Each number is 500 + 25 x the weight over its row's rms, rounded and kept within 0 to 999. Layers, rows and columns count from 0. Numbers have three digits each. The size before them is the row's rms in percent of the matrix's.

# down: layer 12 MLP down (transposed), 768x448, rms 0.172, rows 262-328, columns 192-255
# gate: layer 12 MLP gate, 768x448, rms 0.149, rows 263-329, columns 192-255
# up: layer 12 MLP up, 768x448, rms 0.172, rows 263-328, columns 192-255
down262 099:518514456520470488522514456520544436451488511496536497506501488510500529468510526481468534491459486499496537484521500501487503477456545486528489475478537464480475482494518518544522469500497471
gate263 105:493498524501494475498533537547519496492466496485489482484498557497503443479552507478500506508515506534522549520538550495515479472432488558524503512498498485529517515449505518508536512520527504
up263 084:517518515507461477496483518529531485489469536468474502507498534489466531480479473512507495497497491539520461516508507488513455500545483539503465533488503495523449547492508506495511511476462468
down263 087:468506490520486483511539500530472501525571445480476439465533527472511492505509511488499490440543487524511523507504526528520510451493524528485498499516506538491493495473517531499493457491498537
gate264 104:519488509498517512500506504484497494494485476454487501527504541503506497454464493527568537493482485482502526533516515497501524492472561496483485519467458452519530448568503483522468505512490499
up264 098:508502435512478447500460508490507474496482519542525479498488462536498488479474484503492469492526518510480457466547481524463476456453456548504499529515527497460534499525508523466476537451457478
down264 100:488530507534522514512487481472522550480468506487464505486518484531466505503511471527505495471487468477520459512486464515467530504544466456458533555504525497491521517494468519538509491532498535
gate265 098:538522459489531473477487477510518571518486520523498534523484509485521480517541519482465474497463532532455474486526544544506515520484541497480519491538487499505477482544495493502471496480509476
up265 094:500501499512435482509494485526466519523436527506510510521503498491519491500513510513526495488503527493528490534533518494522521516535525510467486504545505468482519499496491475487478519511511510
down265 096:503528512536481497473500514507512514476473477483495534470527530530502483464530484465517517468506486484479492528466502512506527499534479434479507491510484483451462508482480494478490502486511519
gate266 102:506512489519539492515468536529492506539546503478506503520486494470502446519468536489491483514475534476494451458473487519542535491541469473536494504558536528486456518508470462528491480500495489
up266 100:539490496531462487487536473492521507533467469498493518490524513479476480487535481466509530472466439516482594481476495508492512508532522512508502509460497510503524528548508523482499468523486481
down266 095:500513524489528491444526516469544502483495467516499495505504508478511522501512491523500545460512476444468546491532495499486459525504512508491484496481476469486497524547499505474515505472497463
gate267 104:501536448478508475521529556523479562499519502548508518509490539521489478516497495531513503528503510510481553523503474474546530518537498482503532501512510525473430477540480504485506525510543490
up267 101:529479506507499464492456476497506487497494506518489488496528509464458465502516484525493475472474467554557499481506504514513458493490518543502518481545517551515463515523514511542495506471483518
down267 108:495498490473521489512514455534497518483510523484498424472478444514488507464528484522505491514531505522478493546515470530526454461506532514450503461507530495544485503486551516507512525503504517
gate268 103:492473476465539485455502506483485510523462523511496484496493515533497497475492506520498521487515448515496492487502484547514462495496562404477463473507513434510530490503510457504459499513487512
up268 097:494446502467509498493507531488489504510503507509522530552473456600507475506490492474509525500521501489553499488493490554540515526505510467425487485513542544525526451500529508514474524489530527
down268 094:539505503470476494496518480501472509485497459511438524494523480532470509513446481530504468521489485522508520458509509511464504482463495484500503489506515512529529502516522499486445512546478499
gate269 099:521481508474461475491504529501506471523489552501502472515484478526481480437474544495495511491536507492502466462484457503487485537467485500474500516480467469486554509476531475502460491500456502
up269 088:496478490510466502517539484482497502487518502523525507491487454486505520505527484478492504516502517486509516496444484525517530492476499550526473510444478478526496528477472473499487487550484498
down269 090:498534464539504483498506542512516516520451552508509505506462567496496509494447527462481494452497520540495477516479479533526493475493481500506456528506499446531490525490494463513505504510484509
gate270 088:537536472480532524479499469480534502509525468484492526449514480453512526510495501495519474486540489479488502504525457496466478500501544497474504543481511464522523476504510483485478469470508486
up270 088:469487474511483487547546533506477480497513517508438478512534544490511479478495469503507521453450533526503534505519521485521485519489458513496537487508465434499474483523495522475573515507515480
down270 103:472522490513497502520475462498496509514468515512522456509501511479472481530523511487496473496511496460505544480555494522520494518455499510517514505531528502540493493478527504481527468508529481
gate271 108:520514465497471505469501471475503496506502518500527474520526496500529510447468510511535510503556514480483476452529500500521536510555505510480518494501515532519496507485508490505509510548513500
up271 101:493526479491482508454454509471477479542526520472508491468526518499498437541504502502486495504468547474481481520497505502483510445527486483496507530467511549471479489482539467495491495568527517
down271 101:511494530513506517475467485451477475519514525493514527460507495477458491499507461458523503502451542511535499514466545504505509486501552470474490493560482555484476546532491531535504497504579544
gate272 107:502509485481511491533530518502492498492510441502498535458509491531519520508500518490531561467520523480466503497543486505476502543493492499537492494508489425482504471515483488486507551538508529
up272 098:535522505537536495489480504538507546518519479523486491525483480489481492489520541517489470504492506505495531494498511507528473474501534519490527535500474519497489502524503534449514476467500496
down272 095:523470486476515519486530498543482511460504501531498533513520455522475474460514492512541504486556498463499520505519510488533552472490532444498529520478554483510471520467504502501465467480509548
gate273 111:491527459471500467506498558455485526506461498518476502529489459543494442548517505447496538504480562540491467429514448526500532510531484541504453488496473456480462473501523484546484517527496503
up273 094:483502521510524479519520526470515485541483525521522429502530477521496460507472521549476526456515484464433488491513502490467514518507508477500446486496465493474491476505452523512462428535502497
down273 101:490507492470499511518480508481493463483496514521519506512540522510516486547472512457489494499524501509471540460486513492451555421506495513449445528480478476487456511482498503490480502504561517
gate274 101:534513543482506481497544492484455475528482473502482528467476504518512510460533495504495495475551540499535536537524476502474499490489530494507490454501502492525493494511489514474513538475514469
up274 093:490502520514538535467487463467492557459519537464480528466492534501462503485522505513475478506454519480493512524537518504500503506511456523486491494506483477490483496497469519523521478548495522
down274 086:516478503509530487493484488516500503509455503490489497514511496528501480496475481467498519503540505582483482507514468539529502481486497504498477488521510552476481513490494518462509494490473471
gate275 099:423491499505541501486494504551544483526477515479481510498484502499491492469471474505488469471524508549483533448521498502512541515511528487448480473513453472470526478477483525516505511558559515
up275 094:509498511533502505498500547496548453508519480502511516502499509483512453436501469490543512451496534467481521499502470474488528482509470500465457525506497497477503521528520469497536482488534494
down275 083:484520478517481508491458485519538468524517481545489504514532485486468499539498505499529499496468508484485510520521482527482530554517509512494505461480474466514501465543499525512500503484496524
gate276 104:492482488503486487463528501523495464494507517500515474491486523493480492547501537510539505492498474450512514505472524537499474519529518506516517488525477514525476500544571474475465508518498505
up276 100:531464486482509493480523483510496494473531487520494454509516476526445512480504545492494498518495517535508502474552510505450475505516446500494455490523484485490516492544494518552544518493467498
down276 097:550466475496484495506523498497498497478554459538457453494471540536505484505499540471434504506494485508469512506521496506450473536496489510523474512479475468481499530528502506479497512506503541
gate277 099:480543495498514462509461486526484466499500497497466512496493481476474483500503533481507495557500505511463506493508507480520502500520489451490470501479490478504480517511543495512496503514553547
up277 093:484477492524503480501501473506442460556505545516483499509479540493459511522489544498498527492511545511531536453495533513495471509515529491542482480493459501493457526460489494526484470467506487
down277 096:528498515534510475515520469502490484558517485470510490485532527463516467499498519499557494492490475507533529478505501497525482510526505515503485486467483492492486556496465491500479480487502465
gate278 108:512496493499503515487506507546464465484509494509446460511505527513484486476481513495521514485502567455504517522507458483489480502453518522515525519486458490472484480482556455479462490498524495
up278 105:481492517479530508475492486458514532535513497502508511506514514541516469502499490522483474497495503467506449548478481472516510504477506495506505512513521543510526431484509507486462510488472525
down278 100:517500527472531496535477536496508474512501455533512475511520487525478478530520523517525486506515501462507520524455484505484544497495471457503526543505513499464483477506501489483524534536524505
gate279 108:480498514527519487507533516505529516512520510470497524449510524472482454507479499530525515498510504488502475464506484471489502514508481455463508499508490520466505469500506547542492431483501490
up279 096:455479512511524450480515486501499474508520502497488502480507467517470460532519501460550515469491553531500523481517481490496473500556515476532474527497459481459533501537506470494504511461513504
down279 095:516479477496511481554494521505469528482540488519484438480462498479511490530446511488471522520503518499484499479509536520532450503483511521536477500490487517496497485496498491486519508533498489
gate280 102:454480482556481467529509522490520536514541528469488519473503509480506490486464516503498508497478476494533477550541494484490470473497478497503519468518492549522467504479518533514522504482499517
up280 092:500475514511489532499527496508482491509498473485504502464499503538506514483546538506464509531530517480490509512502469500478540526511524492535514477487547485513477516558527508547517462471467487
down280 091:498475508541477490498544485521494456466517486521554513521481480511473519491526453501539497503503459496506524544507496503511541497464546546528474443503514514518461506497543500570494495495467507
gate281 105:522478546477510507505498437547497537522501520496510496481486483508467520461511502508468500535512499483507489515557484544511509454497511483518533496490502491458518524475491536468496512510528535
up281 100:530506479477550519516499520495512517438528492500507512496484493499544533534506500509497499507455479536444546496513490475516456473517549517527509481486492492499497478532500497531553572459482531
down281 099:484505474488514526514489509504470470504460528530437516478470492477523489530520491499536507447478514553446519503489480513525521515457466517576473502526486514523523524511500472543482499515449506
gate282 100:518546507495492515518508508520515473491503507470508496526501512498488540510489493474513474544518494528511458517490453545532492468519485536475548490495467501502530474515526538516487463470535516
up282 100:501509489463510449478514518516532450503494483473480503518485493485521527473470435442500501502476508521464505548498499493528490523502498524497494537526557458534482503454491542498505489494493493
down282 102:530490450455481491494445493482448500531486545478493515517507453531552514478508465497502467508512522525520528515497514441453517511489543512476494485496516522567514499490475524501503513492448515
gate283 096:445488473516501532499463532488485490496521496512476483529516496505494474503493501517466532497504527543480492544496515510515498535537515484514505493482538480532493482513484542514500513478523502
up283 093:518499530489481512505475529461474529511503513536499516487509479486471508486504527505506516520503488505518519463542488479472497536456498530479472540508485491498531481488492507501520499499506545
down283 096:469520519549495484516471478471496483528477473523526498491501495520504512525523505485508482479502492477551463510525526513491484466539428505478468534492493538491528498492494491506510516504465479
gate284 098:501466525491508526539469455497497533472491526506511499491510516515512528473529481464501519509487519480496520502495532461521521484490550499505537533477436483496507486562467471562544456504522485
up284 104:478502466490463475483471494479505475475467487475502465502502487462487533459523499469441522488490510536517504480490487489469469529490459536491516542499451532509490511465471538504487485508479513
down284 099:471491490482480499502481515494505502519445509495481503490515546499493560490484503477477504506531490487490503497494510448521495513508479518512500507463482550500492542473464539474504474535504473
gate285 100:513507486448518512483520490510516527497511484492509479511472462493493526507468451510479521487514467536476529535519512511532511476511535527495508528509493481504479460520529524440517498490461496
up285 102:478448501500476535494496474543563498496474506464460499445472504530459475507494493510480513475500460487495525522470501518521526504486484520471439475484482518448485542511473478503488467491495507
down285 097:523533448511540489527499510445509532525472442567436494507492523475506443498519474502477476506523475512494501526480504523502515467528501497522479529527519505483501528488526504491496468538503493
gate286 101:500556507537463445495504490491523512514490485486459487511473539520512515466456495474525526476513496478502526493474515462494507468496444500461507494509556517474514485486493494518487485520529490
up286 104:517506473527486451453499536511523516492493491510454503507461524477505544502527548419497520524522462524483466499493510484507483503523534497508497482472491508465446485480477507499543516501505501
down286 103:540509485526525557470497552511474512518489535475465488443475505443476505534496517496460510503480539536502487512537473464538529489507480514536504485495486489485480494472537479487498532457546485
gate287 093:527500474478505519494491503549490496513482536451503473512467501497421518461514506467513494489551534510497480504513469550487489500456470542533491494510507489558495509481500499520452493461512520
up287 086:471456525536503464446506489524478489480486508477489461498516559511484491500516492496495530519508501506509509474513505552496475455456507492525491494465510521413489511502515442448527547451453481
down287 093:473499513495515490500473544517486489468463508543494493479519539505520469518504535489527539492489524553499469493542452557526512485459488471486511522444502495493516497511505479501527522495488490
gate288 088:463536497482437517529516428514479482478484513510502515518514506474485496496535496506485498523503487415435479521511479497485527518501534513475497445493494480550526471507531511484502482509494480
up288 092:526451502485541485499524516502486492481473457455530492486504483464518489516498502472482527535522482473509508499480477471478468510520545491471509473509477487480531465453508472540518528471485497
down288 099:533478516508515543511484512524484512518527467499466497479500511525474523524461506528511567511501505511573506508472544493493462471488486493505495499499452511479487492494475547502513520481474482
gate289 105:473494506486467492469503557528439449491503484476503546489498505506459451491515521551483510513534536501483522500496482444474483548539485469517491569481482508511510483515496526473503471493498475
up289 093:510473464508493519519490509506526517490511502478512534451492564500505436498517474489553457496509471479478502460479503520479458531504511479530454490521507490545440506540500476483486453464477481
down289 103:528485477485510523484517524480488512491502490486530504502520530477463482518528511507496497524501526503493539511464481480483505479524470492500487488512528512488525500499523523464511493548485489
gate290 090:503511504528529517488486516515520469507493497482475531504526469499543489512521553496523490462505529507492514534531529517497528492505538514505458477525523501485467468495535485493546533492536514
up290 102:518508475482493471476456566500518467502464506486497494495488501504487491489531510500512500514470509477485479497460519471505518496512525509477512500530499500500527518494517476523512474532521496
down290 102:467507547417468495514542501489474467510508519498531512513522524546499501542496454471484537504505494478479488529529494501480461506450504469459493539474481480547522492522567448506459514486457513
gate291 101:448492498522505487547516471464501532509502468503485527506487492483494487456534520471557533509466465529483500521509540481529473548484509467538475497503487471490474496502463499516484458522496542
up291 092:505504478518505496527453489491475473496539487517532531529506487516504526493548573496511489444433507543471470533512481472491544507486455533543497504494431512485470500500498503504529489499473492
down291 087:482493548469553499521470504489512505479500466493549511500488516529491480505515513524501526470467462542500499537526485516470465489503504505489518515524497482529503523523493498464505543476516521
gate292 104:532455553504501492506480520526442468512481558509515444478518511537515461529453518495480516530485495521532505466492511463511538540556516473439513490510473527536520463458503510489483452504551520
up292 099:506499521522487483461476542496487483499485510479456447488508497490490496481501566538537463499489514497505459488503482510480500519478460498505476540504526473526487504476490489502475544521482485
down292 098:536509507465486513464481448512425514520532483492495506517512476498538449513485510493539484492479489504501526533462490499499486469491511488461467499476451499451480445545504503520528515525517488
gate293 096:511460485503494479479496535526516500512526509520476511554498456493535472427483503499513525530456521516540545503499480483518496491445541528560537504526507482479501499480529510486492504553523521
up293 094:502521498535484503514497499509523443508493513499473561487468510484500514539512443526503466538500489502493556497507547521554513488534516484492508538487480513492504462521488516518527534481489511
down293 096:517522514497488512505557494467505470437507487493510535467531503486494519527507485543445479490555501504478458447518483516526513518531481477530494486522461478496504431534536492535525503474427511
gate294 098:509482500507477515527484524513505491514484501483491507493476497512506451520527485509510475524503519480505477532504512489542461553493455479515491466529525488520493466524502495494502482538497455
up294 092:478518517510474540516506496469498516534475453521534491496483519492516504484521508481478482501499506520487488482519509477529539470458546493450477483472520489494516528530529464475472507515493497
down294 096:486493517507520520480486479530530500495511523512503478511480459479512555495475537501485505487505536481461514460502493533539489481526510547497472514530495478484512519486556497531477469535531487
gate295 102:493493487505503523491535526521477450483515533459520505487509485516485485484511501501488479545494527484497472474514440517485495552524491517488499506506487541476482527451475519506514513458515500
up295 105:503511554512494480478500511511514511459481544553518542489512538481479471494492484496465532516481516458496461449495528518487515506509533496534507472503465541463532499435494545497493550461490496
down295 101:489506538505515508489528511499517511533491522508463503493523521511511515490503499490502468523504498491490503537530516495461488529513494526525497534477522487463487500479522535487506519520460506
gate296 102:495501499474487497508518501539489480533550452518527480488482553550552487494543492509495497512480497524433500522507471505498473462507503496442485531553499454514460506538497479506551494482552522
up296 102:502435514476502498488523470513520534507506499467519511531484484527466526502517503478500473477521513498469494514479482495459532490524500511523492504485497557495484452496506521492470474556524506
down296 102:488447476483551549426522494492460531517543516525484513496522528515490521499478482525482494519526542505458484524448524460490505470483471485525480510480492465493457459497536537467488511517517477
gate297 105:506518468523489486501534530505480471510525545532498503533535500497512495529487496521509478490500503501504488454503468541473477518505493499587513483510483486507458507525499511522505506477515477
up297 102:478500508462513500493467515477547520508485469518528511528469508462442505535511476481482487510478506457519505484514473427485495481523528497480491484512503504486525483545492511487508472525492551
down297 105:503517548547521478513460501518514570478539451489495498441483466517512472546523464451454493476493446547492465512519462476534492465517509492522493509469516489517497503514549514482546517502486488
gate298 098:497488487479490515518507458485465516532442533503493499469518477470486481506528469475501488487545499527502522489523499506514501521477510437525519446519520494526495495514496493537479496509486455
up298 110:500456494507516523526489472508457546490469512483519494482476492490492526506492489519541467503510507472513527490536525519503515523448474504514511518520511479517554518505540521479502514528539519
down298 114:503452489509537501513460453558493546498492455515539485471479535493511523478456508478514465493496524531518540519539564507526476517494519501501491496510523509547504514509530501503491498498520501
gate299 084:483514513488466526513544506464504488467472499514476531533456521495503510501457497501537477472510564495502487504503470502460521476516537486484518482514484484519517478450487530517503476511495479
up299 109:461488518435507470474504451501493457492537498508525486488488536559473489484511453473537522539512504547540505522491527485518510532557473539479532507490505493531484506502460501500459486504520533
down299 116:480477484460488462527499488485518530494536500491503525476530524521490523538506515502484487533462512514498527483489528480515471541530497529511505500493505481515545521500479465495508481513520504
gate300 103:538493540500545551525501516461511458519518537503510494492508456527546495492473508506494509492474510456518472458505487511486467475504536480511515505486517530479535482431547476499519519508489479
up300 103:475484456498495489531513506520472472535540492572486534514533499472521488496494485510536501454464492539530481527472519505487479520498517510453500440509476515503464512483511472486485496515479512
down300 101:552457478484531514505517451510486486504518485515505455567574476515485491520551515501501495518478523537501492557511494532487527497491538523492523458532536511522502517487502497473492474530482506
gate301 099:486518515519504509515492487509477475520474554493489495504503506460469481471516464495498486513468477528494506444482513482487506496506549454511475504495480509500504500464478500534466549500497484
up301 099:498513511488480501510462517547499538486485491532460525510496516516479442510490462477510552536489466451488500528460517509536527496472523489492493544457492493523498519477497495466508503492557497
down301 096:454491520544532503499497521549494515490555476518497503485520439520463516511456491482534565520510499524493489536457505462508492490486507522537478502507521456478507490505484494510508534490515489
gate302 089:454531474466479546523496477512492518491443478450494470462513545542471482540533492501497511502534523451470493509517520499503510494481523436477533454491491470515542489485502525507474522541491513
up302 099:542467499491509503502524507526534494511471533551507502475488493529446501458540432468500486487463494489508550476531484493491474508536478486474520527502514524489508505523522516504518484492492468
down302 105:493528528502481477509503502540499500490532450462478441496465520455492521543555450489503490502470476525497539499552486509538510451508512468476509501502498487458467504509488502469491498521497531
gate303 090:487458482531528509490521434500530476533504501503484544459533466478492523490504505515484511506491515489490443518519446454521500463491520515503478488474474485496519484546496546500507474453486477
up303 112:485447515541526486474484461498503509515499521514472532480513462522507508498523441483508489492424483514508497522479498489522486495472551478486498492491465473463541531559517461477523456476493519
down303 114:469496471514503484520512497499509488520488483506486481474521479544496547533523472509467489529456491508517502499488511466508478447492499542500506532479545441476481519517520508494511490461509479
gate304 102:468499516480535472523494479509554478516509470516499483527468535465454493494494497501525500533490506485446509447477494527502508512518501496512510508506480516523522487488481537507502481489484476
up304 098:458509483512515430536512503502528470511499505531493515510517519453523512533459502489497457534538515490483487471527515492533500511458454490490523467493514490512527465466502509532509479470457452
down304 094:499491498513506532464522486475494475527479520506469552463533515504497486511537486474510541520526449485514501472501509522492503489477513478506511463506529497508500488510461543493487472468500511
gate305 103:501465543496535495495476475488452501463527519457537503435492517512488488519501492493448491530513506517488506477490489496492475538507518502487442516507508520480459491455470497515469511492518473
up305 097:489466542512490531483491486490496476508493468472513519534547503489494478496452510536507506490496491497517508533498499497506513462484530489532489454453532527488529553494505504549495494484468480
down305 097:500517491463502441502533504498490487506472515499512473530531516470485508529518455537513520478549523491532519487491488540549466496496492467495558500503506495509526515463476492521524488495492504
gate306 096:492493548480494505509520505499493500494505494525467480473474482459499528497483425526528503493491470503483496439476510517467520512494527501425553552537515517500517516483487453520557492528473500
up306 096:487505568526516471499471497501500448486503495495499481510534524468506452454511574502505533474528478503513505512503511519541496505503517489545528470504514513553530486472470480507513493484500513
down306 091:511490498493502468495473476531488460466572520460502509495491502466497484470527500490488547526528475497527539489508489473500537492477507531539497460474516489486493493514459487553495543493521539
gate307 107:473547529486486513486514490466540530524502499497509498529504508507517490502504473507507492499487509509525515480535494484493487516448513513468458539512481503500466485495475501537491500506517537
up307 103:502496474521507504507548507532489529535467461527525552491518533525565461536486512546525483472488496476515521467482457503493479508505537492490508499487546492492540513463470496497551474497497479
down307 097:499472470492513494532516545492495534508462497511550523518503522494541497486465493499478458533467510538518504470491465515489497480524550479493488520508521455491500489500488487549540471422495502
gate308 101:487472469467530468461491505485557500525505518484495524534487481551487455500495448521482526475464522488546500527507525511479530527520533473478450533504488521496467518487527500511523500530521508
up308 096:502499441491509552491496536522490529511495492518469557489494488475502527483493511501494497533498473507491485539489504502467497530524549538529472528521519510547485491534553490474515503525486463
down308 102:486506482468495502500506495509525521487446452497487496505497507454508523477480508489483527524493510545497483508467499512531514505459532498488487537529493479504470511528526533504504468493492466
gate309 079:496519533540454539490532511497524480475443498447503520503504507443478501497551473508487520530495507465469478500518505492519472504535480498511508493534551508469527455553530477498521495505509527
up309 071:539506519484520511510511515484534511517486526483513495498491521546464527474489472538482525538506466499508507490518526548505507540510495488511480462507507485505461474556514465463496504500516495
down309 107:489524519528495510495528515479529490486478508472485488498518478429509481531489431505482512533514515470495489524501504524521505486546492542509517513518523477473494472520513488509523519495499494
gate310 100:497490481481500515452422514522475483473487497499507513519498466508523519510511495492492512463532500489488556464535478537499502473461476541534486501489467476513464534553499488523485507493543523
up310 096:508523511509453459505518501451483499492500470533491487485523504471504508518483508469486522489502475447490483484511491521515466522452484496547518504494463454494497527553511542529498522513505520
down310 093:515494510445479497496481490485500468481485481527496546474455492486551503507461504469483527483495504535506519508437516477480510510497491497509487428543514483443471511500513525545521516470459533
gate311 100:506487480466512493527533539551527473505494508497495519509466519481499514490454471504528524491487505505478513486486478536502479478518485517473486516489532460505504480496505516515517491481543499
up311 103:532516467544510492481461450534440506481451498466479523528463513508478483489501490541497531520496537525496473471472480526475500497475493470511457533443513519470533507492508527504515520508539449
down311 106:526508502556519492523475531521461532488445483462494525516470516464511504522468526514493485529491487515551456471557501474473467506525520461532487519487489522497537524509522503523509524535494544
gate312 091:497502513488505499503492460493490504527522500535480506481496471493445533483526454508476498505483519543471515503490503473534535503489527508432479471486507515518492502518456534496505492518483542
up312 117:509494525509514543491499497512498510487492511491498486532510514541529490478536472565497503535507524490485509476498466501537472504528475534534465467498504533525489513483484466498461499547459487
down312 123:472539480469522504518475549500476505468552521498486532488497464497568534457508496499488539466509519498469542483476486475547522505531507507512519483460462496503469526496552518497505489543462507
gate313 088:470446546506484481481464526503500488545462518451522515480495490466514496534503473541523502497507511513505547479471541501487526515535514481523486501498495504501516525520528503496523507505486494
up313 102:472505501539500522519505526527491565490519553516514477477449505501489496516461527495485507479505517469499513519508457544497471495553484484513479531502503507491491468479502489516443512477557483
down313 103:558524525564501512515510519481520516515477505447526501501503530449514491461476499501450496516480503474519509485518515486466521523483475482494497542514515487487497496519461536502515526487495466
gate314 095:535501500496503503495500499519513502521497475489495507482486535506460482484498492566510536522484487522491521518521515480502500508472488497451471480517536484505505501531469506513533487494460492
up314 107:506497499480468542499487475510510500497508523498476507511516439525526518509471500452487506503506476522502524504472441473475527531545496522516526508482496501511521519531509524482471532463485519
down314 106:479478497516474495526486523446515508462494498533466480485507530552506513499504534505511490522494457500475540496496517442497516525534449488475511471485500522545510512481524511478487499472495520
gate315 114:542516533467515526466480514514486494480527538514520546476485534485523505526545503484512490539511499502426486517536527541546499506463500524475493485481491458517485479528511489486515489503510470
up315 099:447515466488531467476522522501519466509503470503466501537515490478486496540463509530487469517487459447529465489507493521501493481498512501506468494563499523510524461476513490542483537513527520
down315 102:449483482551540506461515527552516515483497515522455513480481492511484503507484497452473540490496500460482466543438469480495514465491512460513451481503528492490518501453525450503523517483485499
gate316 104:505516476462503509472455482457555516538532479484500451507484487512483508477489535511468479496527474507509472524544448526480517460520494521511501563479508524495486507478478519510461537511553534
up316 097:482519516502507506472483535506497506497492510477495496521482506504476493490538465493476477495540506515480524493516482485493504523535511519506490493530527503472534496482518482510513454490565486
down316 098:503511505479526538492528537489495480496503511485458511517526488491474502503500506520550469521536490526463492486560494502498450453476480473512518549549483517454513489479536473493508517496549502
gate317 090:509539524543475521497455523525513474494510512473488548524522487509480509453488516480523504481541535503476504473478486485509519495528425492476486487519529547485471508479483506524475496487517557
up317 097:521453543456477531508500530496531476490512491493509493470482490506546495491567571469489480473494503528491503500516500552483508457552521488502546532509487532458475521465461488478495494481555506
down317 097:526498519525472507476544528514519497547479490514471501472473539503533459516505586465479473465511442513518522573476465567510504510503480500498550487503498527495493520481485482492513475513489506
gate318 092:517517483483510471495460491526536539500523518454488501510480489542494492496507553521519499483477515451512483497511501519498504509466462502446492509535503529496543507515505474496516527516506511
up318 113:506410474473484526480426515472546459457452530478503503528472473469472459493467496458498498498484506507497460558539492487517508489457514523556466503523475520507477523518507529506503495543548485
down318 117:519451516502510522513481500494493524495472501482525500488483535448508549481455500510487496540532498526469471509503533521542461506467482511518483517522507483485501456506558501455489492505507475
gate319 105:494497523499523492542474497510481504510419462500478490524468478491508521475526497541502532457497505512493533493480481475482548525519486507551486496494530518544490505434521560515507465506514497
up319 105:455484536546479479500487491544512465467471508504485502499493492494523518480508549513477492507498515511482476492526494541505492506486474524513549481488497503475518519508490509512482533517513491
down319 100:514489505487500483513508511522533495484504543487483516510504455541494497491437525514495513549496545489487437507463505499511505470488496494541465508492502522466495512489487524497482518511500495
gate320 098:493479511510527482474466508512484475509486469478526503493520510487506558490538463535488490518487501497496509511540469476493533472501490496512493478506507505473492510536508528532558503562513475
up320 105:525514530501503515548511519477527492506501456534521482482518489460497489501475502466441484503462478506425583542499478543511499528513491496486484494507533498492521519506511506521503544456531478
down320 107:505508517542480505540447492444503533496511484520503500550496460506494520528472532478520527454479464487486437461478499507493512486523485527488487495489464514503482505507498487488512469490478486
gate321 104:522532493482506487507486522510532481508518493500472515510472542494490495518504532513514519519515533514541500496511470490540484488457510487540476535463532504524512520460519518478524479528507495
up321 100:494472498512524492500470521497543474469474470473493459511494514528519499495465513513495500538469501484516498440495484477498476525508523502483459534525471519526482483497486487506492480517523505
down321 104:491496505473489477483509512568471470500458484549514479510518554510507469442480447503505492503504510530509454499537482468466525519497498483491488531488524516512504424424472510535548493499525487
gate322 098:446476532487479462519484502534505510505533491483509529499499477465454495535516498474465474508459498510504480487506494561492491516524469442550512555498486509532523542496529494503512505512483525
up322 100:525545491518484446466529486511474511530535556486521507510485539483481496554498467506485494531458546494600479522504482535490474514539537499471518498504482509515458490481543515486513502486476537
down322 093:512555503561549507497518501473511523477493507481482479500484496502490433517523494484469492485502486492494507475465484540485437502526479499542548519460503540500529551510496509489549503514568481
gate323 100:503497458481502499532425494469482550514545496483487527502475507497516509493485492508502477512487527506558457485481478518462506497483518538497498507478506546498481498478542455493456488494518525
up323 098:519517504519523486517495464518500471484472522509528478514471506508495492499488441476484493492488502476514514501487514529482501505510486475512497518521485483502483469494530511485466556536473464
down323 101:518556502517535499499549462505498523461485507502522451503491511527505477514514459521531483558482517507521542504517490509513462487510525516505546493476536480533519532491474486496505511487511506
gate324 106:456527506509505505518479538494489459518525575519486566492503511473497444473510528495503496485454469533478506477517505475481507526452515489447498503481522517537479510548539469484518489462509491
up324 089:486456506464492449503500498548479482519460473498473536498512518510511501494484525488486483526474563508503549499497481481496502508526529533482492476555453492485496500489482514495520494496510471
down324 095:466496478472516501506484497482491537505544494451509553500484515503495522496482545504474511532481534450485539509498496510516491452476478483484457518514482518521501480490523500511484549511481490
gate325 091:488483528535431489488526493512521474500513504519516498519479469518494503526474486454520507520484508556527500452509515509483505520495521511538472509536511499498498491541549517505513507440487469
up325 101:485535516504507500520519503474503500495509521519488528458470513529505458480498493435506521498494514473475470488537499512499517485481520518508494500480473497472523528492542517517564452474505471
down325 107:492490526515500479476491478469499537464515518487501465509490481524508538493506498505482501519529502483512490502553514545535521496477534491494514524523507524466523481526591505506479456487498487
gate326 102:508481474511512495498516487487502538535502496482482460470502472497437507488519480522513550470488511502454510467514518554501495533511493517471482511540529540491497496519482511492476505471506520
up326 096:514483491512470466499533485523515525502467497476529524494514498515419461509480510533475499512543499490490472496536499514513483495496458496510447523554479515503472491490481522474478503479494511
down326 097:480476467507509495483493515466462525534489482501557481518509510460483481547501492499547472475468495512481533489565506501515484512508502404527488501527477518478504488505488447520522470464516537
gate327 097:496493520526519502498498508547491467508523475519493481473483518501534497482499508463525502513479510510487550489521464586475528507476533505491487508476518505470510497514519476520503501534473460
up327 090:523469474477486485498468485494536488484481495443496480519503472511513525497447553477444504499536486511494520507494504480538494506490520500480508480551493475447482489508492526489489494530493571
down327 094:526499473505475438464480489499494508484513549485501477488455489519526526528475496482492503458492487490511476478467533515484490515521478491522489508500507463510513474440490481503474491492506505
gate328 096:490511507517460488531485522532487525512527498573503526458469462493470486484498501483558472543489529528484507471533480514519543517441505510476490476496487497489477508443516487496502485492548528
up328 093:488493499512471492475487504503472516531436534491556518492533490474495520531414521490513537515528513477477490525485536491496506542519509484525502538507478509523482518482516479529467525556482532
down328 099:491468536478517539488493490495488504517469565490535459507498488518455428497498530461516519513530500467446495560474495490521528548501490503521459485512519500487510529517509480537517484506488495
gate329 106:472489504564504509482512527476503525475495504457457450471495478457518510543475520497496515542502466508495469547466506514516507517460505482553476480514499494515476511532523535485484491485517496